{"n_layer": 14, "d_model": 384, "n_head": 4, "n_kv_head": 4, "head_dim": 96, "d_mlp": 1536, "vocab_size": 9444, "activation": "squared_relu", "norm": "rmsnorm", "norm_place": "pre", "norm_eps": 1e-06, "positions": "rope", "rope_base": 6690.0, "rope_fraction": 0.5, "qk_norm": true, "attn_scale": 0.109, "bias": "all", "tie_embeddings": "early", "parallel_block": false, "extras": ["local attention windows", "gated attention", "value embeddings", "skips across layers"], "init": "trunc", "init_std_qkv": 0.0159, "init_std_o": 0.0159, "init_std_up": 0.0159, "init_std_down": 0.0, "optimizer": "muon_variant", "lr": 0.0147, "lr_mult_down": 1.5, "beta1": 0.95, "lr_head": 0.00867, "warmup_steps": 0, "schedule": "wsd", "decay_fraction": 1.0, "decay_shape": "linear", "final_lr_fraction": 0.0, "batch_tokens": 131072, "seq_len": 1024, "doc_mask": true, "train_tokens": 536500000, "steps": 4094, "dataset": "wikipedia_en"}
Each number is 50 + 10 x the weight over its row's rms, rounded and kept within 0 to 99. Layers, rows and columns count from 0. The size before them is the row's rms in percent of the matrix's.

# layer 6 MLP down (transposed), 1536x384, rms 0.098, rows 617-653, columns 288-383
095:41 37 54 33 46 58 57 42 48 44 32 50 47 35 39 58 57 45 51 34 37 44 41 63 55 43 55 51 37 61 57 51 52 49 57 41 66 57 63 65 62 54 46 36 43 60 38 43 34 48 70 56 63 54 46 43 54 44 41 49 31 59 61 38 37 49 54 58 42 46 55 46 41 66 63 53 57 44 64 38 63 58 38 40 41 59 56 53 38 40 37 36 53 38 65 69
102:73 71 26 55 59 46 63 40 65 44 35 40 73 50 55 45 52 66 50 36 32 44 53 27 50 59 50 52 42 39 39 37 53 66 40 48 51 57 51 68 70 36 55 48 40 49 44 49 48 59 41 44 34 41 52 33 47 48 51 59 47 38 37 53 43 47 47 47 57 60 44 37 60 31 32 56 53 51 49 38 72 70 52 63 63 43 43 53 57 35 47 39 33 43 60 38
097:55 64 55 61 47 37 41 55 45 54 58 58 50 48 44 60 70 58 35 46 54 50 45 49 47 39 67 46 47 39 60 45 65 30 50 62 39 38 30 70 54 48 46 65 61 64 43 34 53 27 47 40 60 43 48 42 30 60 48 54 69 64 60 44 58 60 47 45 60 42 62 35 60 60 69 58 36 44 41 40 51 48 36 49 48 54 67 59 58 55 51 59 72 59 54 53
105:40 45 40 67 42 66 52 43 30 40 49 58 50 36 50 50 63 68 46 50 43 53 36 72 58 52 53 51 43 41 45 66 62 29 34 51 53 48 40 60 60 64 52 50 72 51 52 44 28 66 60 44 68 55 38 54 40 52 42 44 48 31 58 39 63 57 56 55 53 57 58 45 42 40 61 36 43 48 50 42 37 41 47 35 85 56 44 52 43 50 64 63 60 54 41 51
101:49 52 38 38 65 38 49 48 42 47 47 49 38 47 47 51 37 52 45 52 51 43 49 47 67 46 68 46 47 43 54 65 57 46 52 61 49 40 36 49 52 77 46 54 48 61 59 38 47 44 62 48 49 57 53 52 28 49 52 54 63 75 49 54 32 46 63 46 55 42 66 40 41 60 65 45 43 70 42 42 57 61 38 48 52 48 60 51 68 43 38 55 50 41 47 43
097:39 56 38 35 43 63 48 45 38 57 55 54 52 35 47 69 54 46 72 69 37 47 47 47 49 55 44 59 50 55 61 49 50 49 54 61 42 63 41 35 42 44 76 51 55 54 44 50 48 37 42 44 52 47 45 52 54 40 49 36 46 57 63 61 45 55 46 52 50 59 55 46 36 62 47 60 44 42 59 39 42 52 56 76 39 46 45 56 47 54 48 36 46 62 58 72
096:62 44 47 57 27 60 40 39 66 44 60 63 44 56 44 57 52 64 58 33 53 56 48 66 56 51 58 57 49 44 38 36 45 49 58 49 49 51 48 42 47 46 51 46 41 49 25 38 54 48 48 46 58 46 50 46 56 51 46 49 39 35 62 55 34 42 38 54 44 67 42 40 51 30 58 44 33 52 59 44 28 69 52 38 47 40 43 57 61 48 49 50 51 68 48 44
103:60 51 46 49 47 57 61 57 42 59 41 50 51 46 44 39 57 48 50 56 83 57 63 54 49 40 53 53 26 54 51 43 44 57 47 51 58 65 57 65 26 64 51 64 66 42 36 43 70 46 48 54 43 50 40 48 48 61 56 56 68 49 49 42 49 48 48 38 60 32 49 50 34 50 61 61 46 68 63 52 53 56 40 42 41 27 39 58 50 43 46 51 41 52 51 43
103:53 51 54 51 27 68 41 56 56 37 51 43 44 37 38 39 64 44 37 43 40 55 54 55 57 50 53 50 55 44 51 52 42 46 47 48 41 48 42 58 57 35 44 32 52 57 43 46 42 32 72 38 47 51 62 46 52 33 43 56 44 53 58 34 50 63 72 46 55 53 48 48 37 61 34 47 52 57 37 52 43 58 45 44 49 42 58 58 47 46 49 52 53 51 57 48
103:47 50 60 52 30 34 53 60 48 39 44 66 39 64 54 52 40 45 42 43 54 44 60 34 45 45 49 65 37 46 52 47 46 46 61 51 48 53 45 58 43 31 58 63 59 53 46 49 51 55 53 61 53 45 39 51 49 40 34 52 43 33 45 68 46 62 32 71 50 63 66 54 56 55 49 51 49 36 38 60 48 67 66 61 36 63 35 50 47 41 60 23 47 35 57 58
099:44 44 43 45 47 64 40 59 39 48 49 51 38 53 54 50 44 51 31 36 37 35 52 58 51 45 51 30 54 55 35 63 47 54 55 42 46 54 65 34 56 63 45 42 61 32 47 60 70 52 55 64 47 61 59 42 22 45 44 52 55 39 43 43 44 40 43 63 45 51 71 54 40 56 59 57 25 52 41 58 42 50 54 50 68 57 44 42 57 58 63 55 52 40 31 62
102:53 47 58 50 59 35 42 43 39 47 51 55 41 60 38 40 44 24 64 50 47 48 52 54 49 51 35 50 47 59 56 36 37 30 48 37 44 57 35 44 33 50 56 58 37 46 45 51 46 44 64 52 43 62 57 50 59 64 52 40 47 58 44 43 52 41 65 49 54 60 55 65 40 42 55 57 51 59 47 42 51 46 48 66 52 51 52 39 49 38 41 45 49 32 66 70
101:45 60 64 48 49 51 32 55 52 59 50 45 49 58 47 52 43 46 45 52 58 45 31 48 48 56 31 49 52 60 57 52 52 45 54 65 52 45 51 35 48 47 55 45 57 54 54 61 38 55 56 46 43 69 58 56 44 48 72 64 45 48 56 51 70 54 42 60 46 43 44 60 51 59 52 46 48 50 64 29 51 34 45 49 59 50 58 62 42 45 41 29 54 51 47 37
107:60 50 63 55 59 48 49 70 67 64 52 46 42 36 61 60 43 49 36 70 63 39 43 43 59 62 39 47 60 59 45 64 61 54 62 59 35 44 44 48 65 60 63 46 45 54 52 55 63 55 52 43 42 62 54 36 51 43 40 39 33 66 41 66 60 65 30 57 53 62 53 38 52 50 59 52 68 63 20 50 54 62 38 42 53 67 42 53 53 65 64 28 64 45 64 51
101:60 56 47 53 47 44 44 37 48 52 47 43 29 55 66 39 38 51 47 51 51 81 51 41 65 46 35 45 52 46 39 56 44 41 64 61 44 31 63 65 63 55 49 48 44 49 55 51 43 63 57 65 41 46 43 53 51 53 70 32 34 43 58 64 49 44 50 48 37 31 52 49 47 52 54 49 31 59 49 52 37 39 46 54 47 44 62 34 35 45 49 36 63 29 51 54
101:54 41 61 51 55 56 44 37 68 63 54 64 27 24 55 54 54 52 42 47 62 53 53 68 56 56 29 62 56 58 52 26 48 38 58 47 34 59 47 42 50 51 60 47 54 43 51 65 42 42 44 67 51 50 49 48 63 57 40 54 62 55 30 54 62 64 52 56 42 52 59 42 40 48 60 47 48 48 52 58 49 53 55 50 46 74 49 41 47 36 52 46 24 36 55 50
101:38 55 55 39 46 53 46 20 34 48 37 47 53 48 65 39 65 55 57 59 45 37 40 46 48 40 62 60 53 45 40 45 40 46 69 54 54 41 57 59 54 39 49 51 60 57 33 35 69 60 50 58 54 35 63 56 27 63 43 59 40 37 49 48 51 43 58 49 58 56 55 48 57 56 61 51 64 58 42 63 56 63 67 57 53 55 54 54 37 45 43 57 48 47 60 65
099:50 44 43 51 31 49 49 41 53 38 45 52 69 36 40 39 65 48 43 46 35 50 59 48 48 35 54 37 42 44 69 54 53 43 53 54 43 41 59 58 45 41 69 59 46 42 35 54 66 32 50 38 55 52 74 52 62 49 44 52 24 48 55 46 46 58 54 56 63 55 45 41 44 41 52 54 38 52 49 66 44 58 55 63 34 44 34 51 50 36 53 42 58 51 53 29
103:60 40 31 27 28 52 64 39 59 39 65 45 55 68 51 47 59 51 58 57 51 45 67 35 58 42 48 49 51 34 41 41 56 38 49 48 65 51 70 52 49 14 44 41 55 45 53 46 62 61 50 60 64 57 70 59 48 50 48 59 53 44 40 50 55 55 39 40 47 49 57 59 66 72 59 54 52 63 50 47 62 53 43 53 47 47 47 50 58 38 30 42 65 65 55 68
102:45 51 54 50 48 67 43 41 50 62 43 41 42 52 64 41 55 52 48 33 56 49 56 56 52 41 50 49 37 45 45 33 47 61 51 53 47 42 56 57 41 65 46 53 57 48 48 62 39 55 57 50 36 50 46 43 52 62 47 53 55 59 51 41 35 61 59 70 51 51 42 49 57 45 51 43 56 52 48 54 69 36 42 34 47 49 49 57 47 43 52 46 53 46 60 71
096:29 58 32 48 56 46 51 31 46 68 55 35 57 64 21 53 57 50 47 43 49 56 58 57 29 42 63 30 48 54 46 49 42 30 44 55 58 39 31 61 63 42 50 58 58 44 47 37 57 52 45 50 42 41 49 43 69 56 43 41 53 71 58 49 42 57 55 46 56 57 55 46 49 64 41 47 44 51 47 55 48 48 55 58 54 55 61 53 50 61 55 49 61 35 58 38
098:51 72 48 40 41 53 49 46 44 56 47 69 39 49 68 43 44 56 63 46 50 61 55 41 50 45 48 48 39 47 29 58 37 57 42 44 65 47 56 44 48 40 46 57 44 63 45 43 53 55 57 50 48 44 46 65 54 45 53 36 71 42 46 37 42 64 53 48 43 48 60 53 55 39 56 42 30 54 48 59 47 46 47 67 53 48 43 44 50 33 65 40 58 43 40 57
105:62 42 44 43 37 52 36 46 33 37 59 39 54 37 59 52 55 42 54 52 65 48 52 67 59 55 57 43 39 43 51 33 56 52 58 38 54 47 63 39 33 54 67 53 56 51 26 28 51 34 45 45 60 52 59 44 52 48 37 59 45 43 64 47 38 49 43 60 49 51 62 65 46 69 57 60 26 60 42 35 53 64 56 50 36 53 38 52 48 47 30 55 44 57 52 43
110:58 57 53 48 41 30 45 56 30 41 51 68 46 59 57 45 61 46 43 66 62 64 46 48 46 55 31 64 59 52 39 42 44 47 64 40 59 49 68 45 67 29 62 48 42 67 69 52 48 29 60 46 68 43 48 47 50 45 37 55 44 52 41 39 54 27 69 58 50 55 56 61 61 41 59 48 46 51 57 62 46 65 50 32 50 67 50 58 63 59 50 63 50 66 50 39
104:44 56 62 56 50 34 39 58 60 49 33 51 33 40 41 38 51 53 48 47 61 46 54 54 47 55 42 72 54 48 52 53 32 63 61 43 41 58 48 46 52 62 53 54 54 49 63 58 40 61 29 63 70 42 41 53 40 49 41 44 57 47 55 45 46 52 36 47 33 51 50 54 42 42 55 44 67 54 42 47 55 55 43 49 60 52 63 56 52 48 53 66 53 57 42 48
101:64 52 55 59 54 49 60 40 66 41 43 52 43 66 48 43 66 62 50 54 35 33 46 40 74 62 55 64 50 54 42 50 47 41 56 36 43 48 58 46 43 56 52 49 55 50 42 54 57 43 35 50 46 50 48 48 41 67 55 46 67 45 60 47 32 46 50 57 46 52 43 42 45 51 54 50 57 58 38 54 59 45 56 35 57 42 53 61 42 23 33 65 41 65 41 51
091:39 48 57 37 53 45 37 47 32 45 47 43 66 63 52 36 46 56 37 33 43 67 49 54 57 52 49 36 49 37 62 51 55 52 63 51 50 41 64 53 53 51 37 65 56 35 47 65 51 68 58 57 51 58 47 38 44 47 42 68 55 49 56 44 47 55 74 48 49 80 43 57 52 42 40 44 25 51 64 50 60 56 61 53 49 56 63 46 46 49 56 52 66 35 62 58
093:56 42 49 51 55 50 46 39 45 46 51 42 56 56 51 46 47 35 72 39 64 42 63 53 61 46 56 40 43 47 49 46 57 49 46 61 57 40 38 51 40 57 62 60 53 55 49 47 61 66 34 32 53 41 37 54 68 59 47 51 75 48 47 31 37 61 49 53 52 43 35 61 69 61 39 62 50 69 57 44 46 54 65 64 32 57 39 34 29 52 59 52 66 30 36 40
101:69 62 40 66 45 47 56 53 45 40 52 50 39 54 47 49 45 53 49 49 51 46 44 51 45 36 41 53 49 51 49 55 42 45 63 45 36 47 53 46 45 47 50 30 49 38 70 37 48 44 55 47 58 50 68 40 45 63 49 42 42 59 34 45 37 57 42 42 48 53 40 54 49 62 46 79 53 43 58 55 68 59 55 60 47 48 48 64 47 44 64 38 55 51 48 42
101:62 69 26 40 41 42 42 51 50 44 62 55 45 52 51 61 35 38 39 50 47 25 54 45 44 62 51 45 50 42 66 47 53 51 50 55 49 48 43 56 59 48 46 48 45 42 60 38 46 44 37 33 53 53 37 57 49 51 67 50 36 37 51 45 57 39 61 46 42 51 39 46 54 53 53 42 39 46 70 60 54 71 51 63 68 31 54 47 59 52 62 63 48 44 59 54
103:54 48 49 23 53 71 57 51 62 53 55 65 61 57 46 46 50 28 33 64 71 54 44 45 58 37 25 49 34 45 46 56 54 42 59 43 53 48 37 49 42 51 53 52 54 47 41 72 63 51 49 55 36 54 50 43 57 50 62 62 38 34 62 48 50 50 46 57 49 54 55 48 28 50 60 44 57 59 63 47 43 57 38 30 58 56 38 46 45 47 49 57 76 47 49 57
101:59 30 55 58 54 38 58 40 51 47 66 44 50 46 43 54 47 42 40 31 52 59 50 35 27 53 65 63 48 54 52 29 45 50 63 62 49 54 71 45 52 55 51 65 56 48 56 43 54 62 47 63 53 41 28 53 55 57 61 49 42 64 50 43 48 48 39 33 61 38 50 60 37 60 49 38 41 54 53 61 45 60 45 51 42 70 59 49 54 50 41 51 40 55 59 61
099:42 63 36 49 56 58 57 58 63 46 56 57 41 63 60 43 51 46 54 50 65 48 44 49 63 32 26 46 50 46 61 48 64 53 71 40 62 58 52 57 41 65 59 44 66 71 53 54 31 41 53 53 40 57 50 51 47 44 48 48 67 53 23 34 62 43 60 38 54 53 56 44 58 54 50 56 47 60 42 52 50 36 60 64 41 48 35 46 51 44 70 51 60 45 32 43
095:53 57 67 47 53 50 44 41 40 52 47 47 64 49 53 47 53 55 55 38 45 50 61 56 44 48 52 54 58 37 59 57 39 41 26 62 61 49 54 44 53 49 67 55 50 53 47 38 63 36 55 45 50 61 55 41 39 76 61 48 57 68 37 53 51 38 71 41 48 67 60 46 60 63 60 56 51 43 69 55 55 51 76 51 40 54 68 57 29 34 69 38 37 32 60 50
093:44 53 35 43 43 49 55 54 49 47 53 60 44 57 65 51 37 55 59 53 66 52 48 40 44 78 57 62 47 54 43 35 52 52 31 48 51 36 56 59 41 48 43 41 48 68 49 41 40 50 51 52 37 71 61 46 48 55 49 65 49 60 33 46 50 51 41 44 48 44 65 39 41 47 56 59 57 56 46 58 69 53 54 46 48 32 30 46 55 50 45 53 42 51 46 38
102:60 71 49 46 53 49 35 50 53 36 43 53 48 46 63 56 55 72 50 44 48 52 53 51 44 52 65 48 44 54 45 44 52 56 55 53 39 45 46 58 49 39 46 38 38 46 48 56 45 42 46 44 56 65 50 61 49 51 29 53 56 62 53 55 41 64 46 55 85 48 64 27 38 36 39 35 36 49 57 33 58 53 44 61 55 45 44 46 41 53 44 55 44 32 46 42
094:23 48 42 41 63 44 36 55 45 63 59 39 60 60 56 53 58 51 47 44 58 59 55 54 70 54 49 45 41 52 52 58 47 52 45 63 46 35 51 81 57 54 63 39 70 58 45 47 39 49 60 49 75 55 51 60 45 56 55 61 40 49 70 52 53 54 40 60 34 41 53 48 63 55 55 55 40 63 46 66 61 37 54 49 54 41 50 59 51 45 44 46 49 62 40 46
# layer 6 MLP up, 1536x384, rms 0.132, rows 618-653, columns 288-383
096:67 50 59 42 60 41 42 55 43 50 50 54 51 35 46 41 58 42 42 62 44 43 44 58 69 52 61 46 46 27 60 76 45 44 48 54 68 50 47 47 55 53 36 56 61 40 62 48 62 52 53 63 32 55 48 53 44 55 43 55 51 47 58 54 61 40 64 35 47 68 50 60 55 44 41 48 63 67 59 57 69 62 47 69 58 38 50 50 32 60 43 49 52 57 37 44
099:30 48 67 60 49 48 22 51 37 54 42 34 46 52 41 59 56 65 70 44 52 54 35 46 45 54 55 32 29 40 38 48 34 42 46 47 61 54 40 54 51 44 51 40 50 34 47 46 52 55 63 48 48 48 52 44 72 67 51 31 45 57 33 62 56 55 44 39 53 64 61 32 51 46 62 54 62 33 59 36 39 40 53 51 40 45 45 49 58 59 54 37 52 56 50 78
101:60 42 50 56 58 61 55 54 68 59 50 50 42 59 60 46 37 62 51 47 35 45 42 53 77 29 48 62 66 36 41 35 43 45 34 53 51 28 67 31 57 51 52 55 55 50 67 17 50 48 34 48 41 57 46 58 51 52 52 52 52 42 43 54 46 50 72 44 44 60 65 47 50 49 39 48 61 45 56 32 56 27 37 35 50 57 48 48 55 57 46 36 57 45 62 40
103:27 52 54 70 59 57 46 50 37 56 67 27 48 54 43 51 49 52 50 67 57 51 48 53 59 42 48 46 52 48 60 62 61 56 44 58 30 54 61 44 36 50 56 37 56 46 62 48 67 18 55 71 59 62 46 65 49 41 56 56 61 55 55 58 53 51 47 42 44 47 63 48 54 46 51 59 47 65 25 49 47 27 46 48 58 47 59 55 47 43 42 57 48 37 64 41
090:45 49 66 55 52 48 60 46 43 51 51 32 52 35 59 55 56 44 29 31 50 57 71 42 43 15 40 46 44 47 28 62 60 50 42 46 41 53 49 64 46 47 50 40 42 55 36 57 40 39 43 41 43 60 62 47 60 47 57 62 63 45 46 40 43 59 52 54 58 44 45 38 46 41 42 50 46 47 46 56 41 44 31 25 89 56 34 41 67 52 41 63 52 46 48 42
099:57 49 42 80 50 58 69 53 33 50 61 50 40 56 23 68 41 43 61 45 40 60 47 44 48 51 49 53 50 41 69 49 34 42 50 48 58 53 58 55 57 50 59 63 32 63 48 62 51 51 77 55 60 41 49 54 57 55 39 64 46 44 67 55 31 49 53 37 49 43 51 66 55 47 51 49 35 58 57 55 41 58 59 54 40 43 37 42 67 40 64 65 45 47 58 40
104:59 44 51 47 60 38 46 51 48 59 59 38 44 45 34 39 55 38 35 56 61 48 47 62 51 51 53 42 41 46 54 31 62 62 43 37 53 52 41 57 65 63 80 56 45 65 59 39 31 44 40 59 48 67 20 60 39 79 54 54 48 47 49 48 61 38 39 36 38 63 50 47 47 37 52 43 34 54 51 36 48 34 57 35 65 45 47 58 32 52 47 39 47 44 36 64
104:59 50 46 61 38 51 33 51 37 64 52 43 54 59 62 62 64 52 45 50 45 38 67 46 46 64 51 40 38 50 62 50 42 54 43 38 35 62 47 56 47 32 48 53 57 35 43 52 46 48 30 47 42 45 59 25 58 48 44 56 46 51 55 64 49 48 39 44 59 51 57 67 49 59 42 60 50 54 66 55 63 56 49 36 48 53 51 52 61 46 43 49 59 62 51 62
100:54 34 55 50 35 46 63 33 58 58 55 35 45 65 32 38 51 45 59 59 46 50 51 39 43 58 37 56 48 66 47 44 53 59 37 35 68 61 53 32 64 54 56 55 41 46 56 34 47 45 51 34 40 59 53 69 52 60 33 50 60 53 56 59 71 61 66 57 50 30 47 48 67 54 45 54 37 32 36 53 40 59 69 50 45 44 52 72 49 51 49 50 64 50 49 42
098:39 35 47 56 49 57 45 53 47 41 31 62 54 43 27 63 58 59 48 43 40 45 36 47 46 60 40 38 48 47 58 74 52 51 70 70 74 44 58 45 54 61 50 31 51 56 56 46 37 50 49 39 41 40 54 62 28 61 46 54 51 50 52 55 63 36 39 47 57 43 65 73 38 47 48 46 56 52 71 53 61 58 63 63 52 34 47 30 55 55 55 42 40 46 48 35
108:52 44 66 47 46 33 53 74 55 50 58 61 47 69 34 39 45 35 58 51 51 46 61 41 56 47 50 60 35 43 44 45 32 60 42 48 43 59 57 52 24 32 55 50 54 56 46 62 50 49 41 61 42 46 45 41 41 59 48 61 67 46 62 51 58 65 53 32 60 46 50 43 40 49 44 62 24 45 46 62 86 47 39 58 46 61 67 34 50 44 50 36 44 50 50 55
106:56 34 50 33 66 72 66 61 70 60 47 60 32 58 47 43 58 42 61 43 50 35 40 41 54 48 22 58 50 61 41 69 64 60 54 52 43 50 32 56 48 62 53 51 69 56 61 60 39 48 68 46 21 53 48 52 55 57 53 39 40 51 65 48 66 46 54 63 51 24 56 39 52 45 59 38 51 56 42 45 37 46 51 61 58 46 70 54 43 54 47 43 60 51 51 57
103:54 41 54 52 47 47 52 47 44 58 50 48 65 67 42 56 49 37 60 29 37 49 36 45 54 57 50 40 44 54 51 62 40 33 58 48 41 71 43 49 42 48 64 67 75 57 61 58 63 38 48 48 42 45 43 47 62 66 45 54 42 50 37 70 57 49 53 40 54 59 51 37 52 58 60 59 41 60 39 33 52 38 39 45 55 64 39 54 35 46 35 52 48 46 54 59
100:43 56 49 62 42 49 50 40 30 44 45 51 61 56 39 73 34 39 46 50 54 57 45 55 45 49 48 60 52 49 57 50 56 52 49 50 55 44 47 47 26 41 27 55 33 52 62 45 53 48 60 45 43 51 47 61 56 44 40 59 57 43 49 57 48 53 51 40 54 41 57 63 56 53 44 51 56 61 63 41 19 35 52 53 46 54 58 39 38 68 58 50 35 34 49 48
098:61 39 46 58 49 54 48 42 71 49 53 64 56 59 64 54 32 59 48 31 47 38 30 70 62 48 49 64 63 33 58 27 50 50 50 41 37 37 35 48 36 56 69 47 51 39 53 52 49 32 60 59 50 53 52 55 58 55 42 65 35 61 49 62 50 51 64 37 46 53 40 41 35 38 51 38 49 50 57 65 40 61 53 61 39 37 34 61 53 49 51 52 28 51 51 45
100:62 42 61 49 70 60 61 57 49 61 47 42 73 45 44 48 63 59 54 43 50 47 44 46 71 42 49 67 42 62 48 59 33 65 54 54 49 44 50 62 50 32 56 33 61 40 60 42 49 57 50 55 60 57 67 45 49 52 63 61 59 49 48 65 54 35 71 60 29 53 57 45 51 51 48 42 51 68 52 72 61 53 57 53 54 48 61 49 56 61 41 39 52 75 56 27
098:48 47 58 47 54 46 48 57 59 62 53 47 55 47 64 59 54 53 62 48 51 58 52 57 55 54 60 52 51 17 45 34 52 41 30 37 50 55 57 49 73 56 57 55 40 25 56 49 52 58 58 45 48 49 60 58 54 59 31 58 26 42 47 52 54 41 42 57 57 48 44 48 36 36 56 46 55 68 59 52 41 40 63 25 52 51 44 54 44 30 48 45 71 64 49 56
104:46 59 45 50 55 46 69 70 69 49 46 53 62 48 63 61 48 55 45 51 42 51 69 45 56 27 48 49 61 48 40 53 60 41 54 46 39 46 52 57 42 33 44 29 53 70 40 41 85 46 46 40 44 65 35 51 47 43 45 44 56 53 53 53 46 50 44 38 63 41 37 52 56 53 53 52 67 32 55 51 58 39 54 49 64 46 33 66 45 75 39 50 53 54 60 43
103:52 42 56 48 59 54 48 44 28 49 44 55 57 49 44 43 56 56 53 41 47 54 65 44 45 48 47 53 32 50 70 53 53 55 53 32 59 45 45 52 33 46 45 57 54 30 50 49 49 34 49 39 41 37 56 45 51 61 43 28 61 51 26 55 38 63 36 40 76 59 61 34 73 58 49 49 35 48 43 52 30 48 37 37 36 56 55 46 57 56 58 38 57 57 71 56
099:48 40 44 48 58 45 63 39 50 58 50 46 46 67 47 46 52 48 49 50 58 64 49 64 40 49 48 63 43 51 42 55 50 49 51 42 54 57 47 54 55 61 51 50 67 54 64 59 39 38 60 60 40 50 65 62 62 58 62 43 58 42 52 43 53 56 68 62 51 33 48 59 53 55 60 41 51 48 53 37 47 62 49 53 51 49 54 42 67 38 41 33 41 52 57 45
098:56 54 48 52 34 54 48 55 46 59 41 56 45 49 55 60 59 45 55 59 57 70 43 69 59 42 66 55 21 51 50 44 23 60 27 68 53 55 43 45 66 50 45 37 54 63 61 18 68 53 60 38 53 34 51 57 41 50 52 46 38 41 49 51 43 67 47 54 33 55 60 53 47 53 53 44 51 38 43 59 40 37 48 75 47 53 44 44 51 57 40 60 71 60 48 53
103:37 46 68 43 38 66 55 49 43 51 50 56 50 55 56 50 44 45 53 44 49 35 47 36 38 56 46 29 49 52 52 43 56 68 52 47 59 50 51 51 72 25 47 63 39 42 27 54 55 49 43 57 51 59 58 54 52 40 43 48 42 61 59 66 53 34 55 61 56 61 41 60 38 62 37 53 42 64 52 50 54 30 41 47 54 64 39 36 55 49 48 45 38 40 56 37
111:69 55 57 64 48 43 62 44 65 51 65 79 52 52 55 55 40 50 55 70 58 34 48 42 31 64 56 32 53 50 48 45 21 66 58 38 50 51 34 57 51 56 65 57 42 67 80 46 53 54 50 47 47 57 46 58 64 47 43 49 44 43 59 64 61 53 51 43 45 43 61 69 39 45 52 44 55 35 51 41 49 51 59 44 50 60 54 59 59 67 43 61 53 56 26 47
108:47 49 64 25 55 63 43 65 68 35 44 49 60 42 40 57 46 61 47 69 54 56 53 36 56 71 34 62 48 49 55 42 48 69 44 38 52 63 64 40 35 24 60 43 39 62 55 40 50 44 45 56 55 43 57 42 34 35 41 49 45 49 73 58 60 39 37 35 55 53 66 47 63 40 59 40 60 52 52 35 41 61 59 43 54 40 63 58 50 57 72 46 55 69 33 47
096:54 43 49 46 48 50 60 49 31 59 40 56 48 43 39 44 52 59 59 36 36 47 59 41 58 60 48 64 44 54 40 51 61 53 47 52 51 44 55 42 56 35 51 53 36 48 53 61 50 59 50 51 44 55 50 52 34 65 35 58 37 51 58 50 55 57 39 49 47 50 56 48 37 56 61 47 42 57 53 52 43 55 43 54 62 46 60 74 52 45 30 74 46 58 57 55
093:35 45 58 60 49 57 49 35 47 52 46 37 49 46 50 59 47 58 70 54 48 37 44 43 56 48 66 56 41 48 67 49 48 57 65 62 49 52 48 59 55 39 54 32 59 48 56 53 65 53 69 38 48 50 44 31 50 39 40 44 55 63 48 67 42 45 71 51 41 43 63 55 61 45 52 48 39 51 38 55 48 45 57 50 37 34 49 56 46 40 59 42 57 38 49 55
091:57 42 47 53 59 65 18 51 46 58 39 58 61 59 49 44 43 47 54 40 51 58 55 47 44 54 62 50 40 56 70 61 57 55 46 44 36 52 42 52 30 44 47 49 49 48 46 55 47 59 28 62 54 56 40 45 49 42 55 40 29 52 51 60 56 30 56 43 47 49 33 55 43 61 45 35 43 52 48 54 62 53 52 61 57 51 38 49 68 51 53 47 54 23 47 63
100:48 69 55 59 34 61 51 41 67 52 54 45 37 31 67 64 44 46 65 50 54 47 48 40 38 38 42 55 53 47 53 54 48 59 42 56 50 69 58 58 53 52 49 34 54 56 51 54 53 64 47 50 68 47 51 39 46 44 43 24 41 44 55 56 55 69 48 43 39 63 51 51 46 41 42 39 62 60 61 42 62 63 59 43 48 39 62 58 50 70 63 54 50 55 63 62
097:49 51 40 54 33 51 40 53 54 57 44 42 44 56 41 45 40 44 57 29 58 56 41 54 44 55 41 38 44 54 18 59 46 54 61 58 35 38 54 61 49 46 66 40 35 57 44 58 60 34 54 42 52 64 52 56 61 50 64 41 53 50 47 44 33 37 41 55 47 49 39 34 50 51 44 47 48 55 55 52 50 53 58 53 60 48 54 46 43 49 52 34 53 35 40 40
101:68 60 55 34 45 52 68 67 76 43 64 59 45 70 49 46 64 41 53 50 39 68 63 53 44 48 39 53 60 35 45 66 49 49 63 50 45 58 63 56 52 56 53 67 59 53 63 44 52 47 45 45 37 44 69 36 49 54 57 49 42 37 61 52 51 67 42 48 65 49 56 54 61 50 49 36 40 59 51 40 38 51 46 60 31 59 53 46 45 38 35 57 54 41 54 45
104:33 46 60 58 43 60 59 38 39 60 49 43 46 50 38 46 57 54 44 52 48 40 34 41 52 57 43 54 39 45 57 52 34 35 55 36 46 44 46 46 66 58 50 48 28 47 38 38 39 53 63 51 63 47 53 52 45 56 58 61 55 42 59 36 54 58 37 54 56 14 37 47 42 40 59 44 53 43 63 58 50 39 59 39 70 41 59 62 60 66 49 54 57 54 46 74
097:32 35 44 39 57 58 59 36 82 43 38 44 43 80 43 42 35 44 47 40 62 51 61 40 62 33 38 52 56 55 41 53 50 43 50 63 51 51 66 39 68 53 39 56 51 52 68 50 54 49 41 26 56 62 64 65 66 41 65 39 50 40 43 58 58 54 59 33 43 68 41 33 38 50 50 48 55 46 49 55 68 50 32 50 48 62 68 52 69 53 36 35 52 42 49 61
100:40 42 59 34 51 35 67 50 40 60 47 43 69 46 58 59 37 65 47 66 47 56 34 40 64 45 50 58 42 36 50 59 51 49 41 56 53 64 49 40 60 35 38 32 52 57 47 71 36 40 50 61 48 51 51 62 51 50 51 42 50 50 55 41 54 46 65 41 51 55 43 51 56 53 51 49 62 47 49 72 55 52 42 55 23 61 51 43 47 51 59 50 45 42 36 33
091:76 63 50 80 57 62 56 63 50 53 67 51 53 55 52 43 54 66 51 35 58 55 39 47 52 36 73 48 56 59 48 60 48 50 57 38 46 50 57 53 42 54 44 43 40 48 55 49 48 52 27 53 51 57 75 54 49 64 35 54 49 51 67 54 45 43 64 48 29 57 36 46 52 24 47 57 49 47 43 66 59 48 47 61 72 60 34 53 51 49 60 44 45 46 60 60
104:40 38 44 36 54 67 43 64 44 51 33 66 57 45 38 46 50 72 46 46 42 57 42 54 56 55 46 52 48 53 48 43 47 60 45 56 66 60 49 48 71 56 54 50 35 53 43 47 46 46 39 51 55 35 40 45 53 62 31 51 60 70 55 64 77 60 35 42 49 53 55 37 49 44 42 53 43 45 50 54 45 57 41 70 39 48 40 56 53 33 45 44 55 52 33 43
093:59 43 63 50 53 37 44 52 54 49 40 54 42 56 58 47 58 68 45 59 45 45 44 56 43 48 40 43 47 42 51 43 56 58 55 58 54 53 70 51 35 45 75 61 52 56 38 61 58 44 49 43 46 51 69 48 64 48 53 40 53 44 57 62 42 51 50 61 46 44 62 48 67 53 54 37 64 49 47 35 38 47 53 48 42 30 53 59 33 18 50 64 55 52 54 56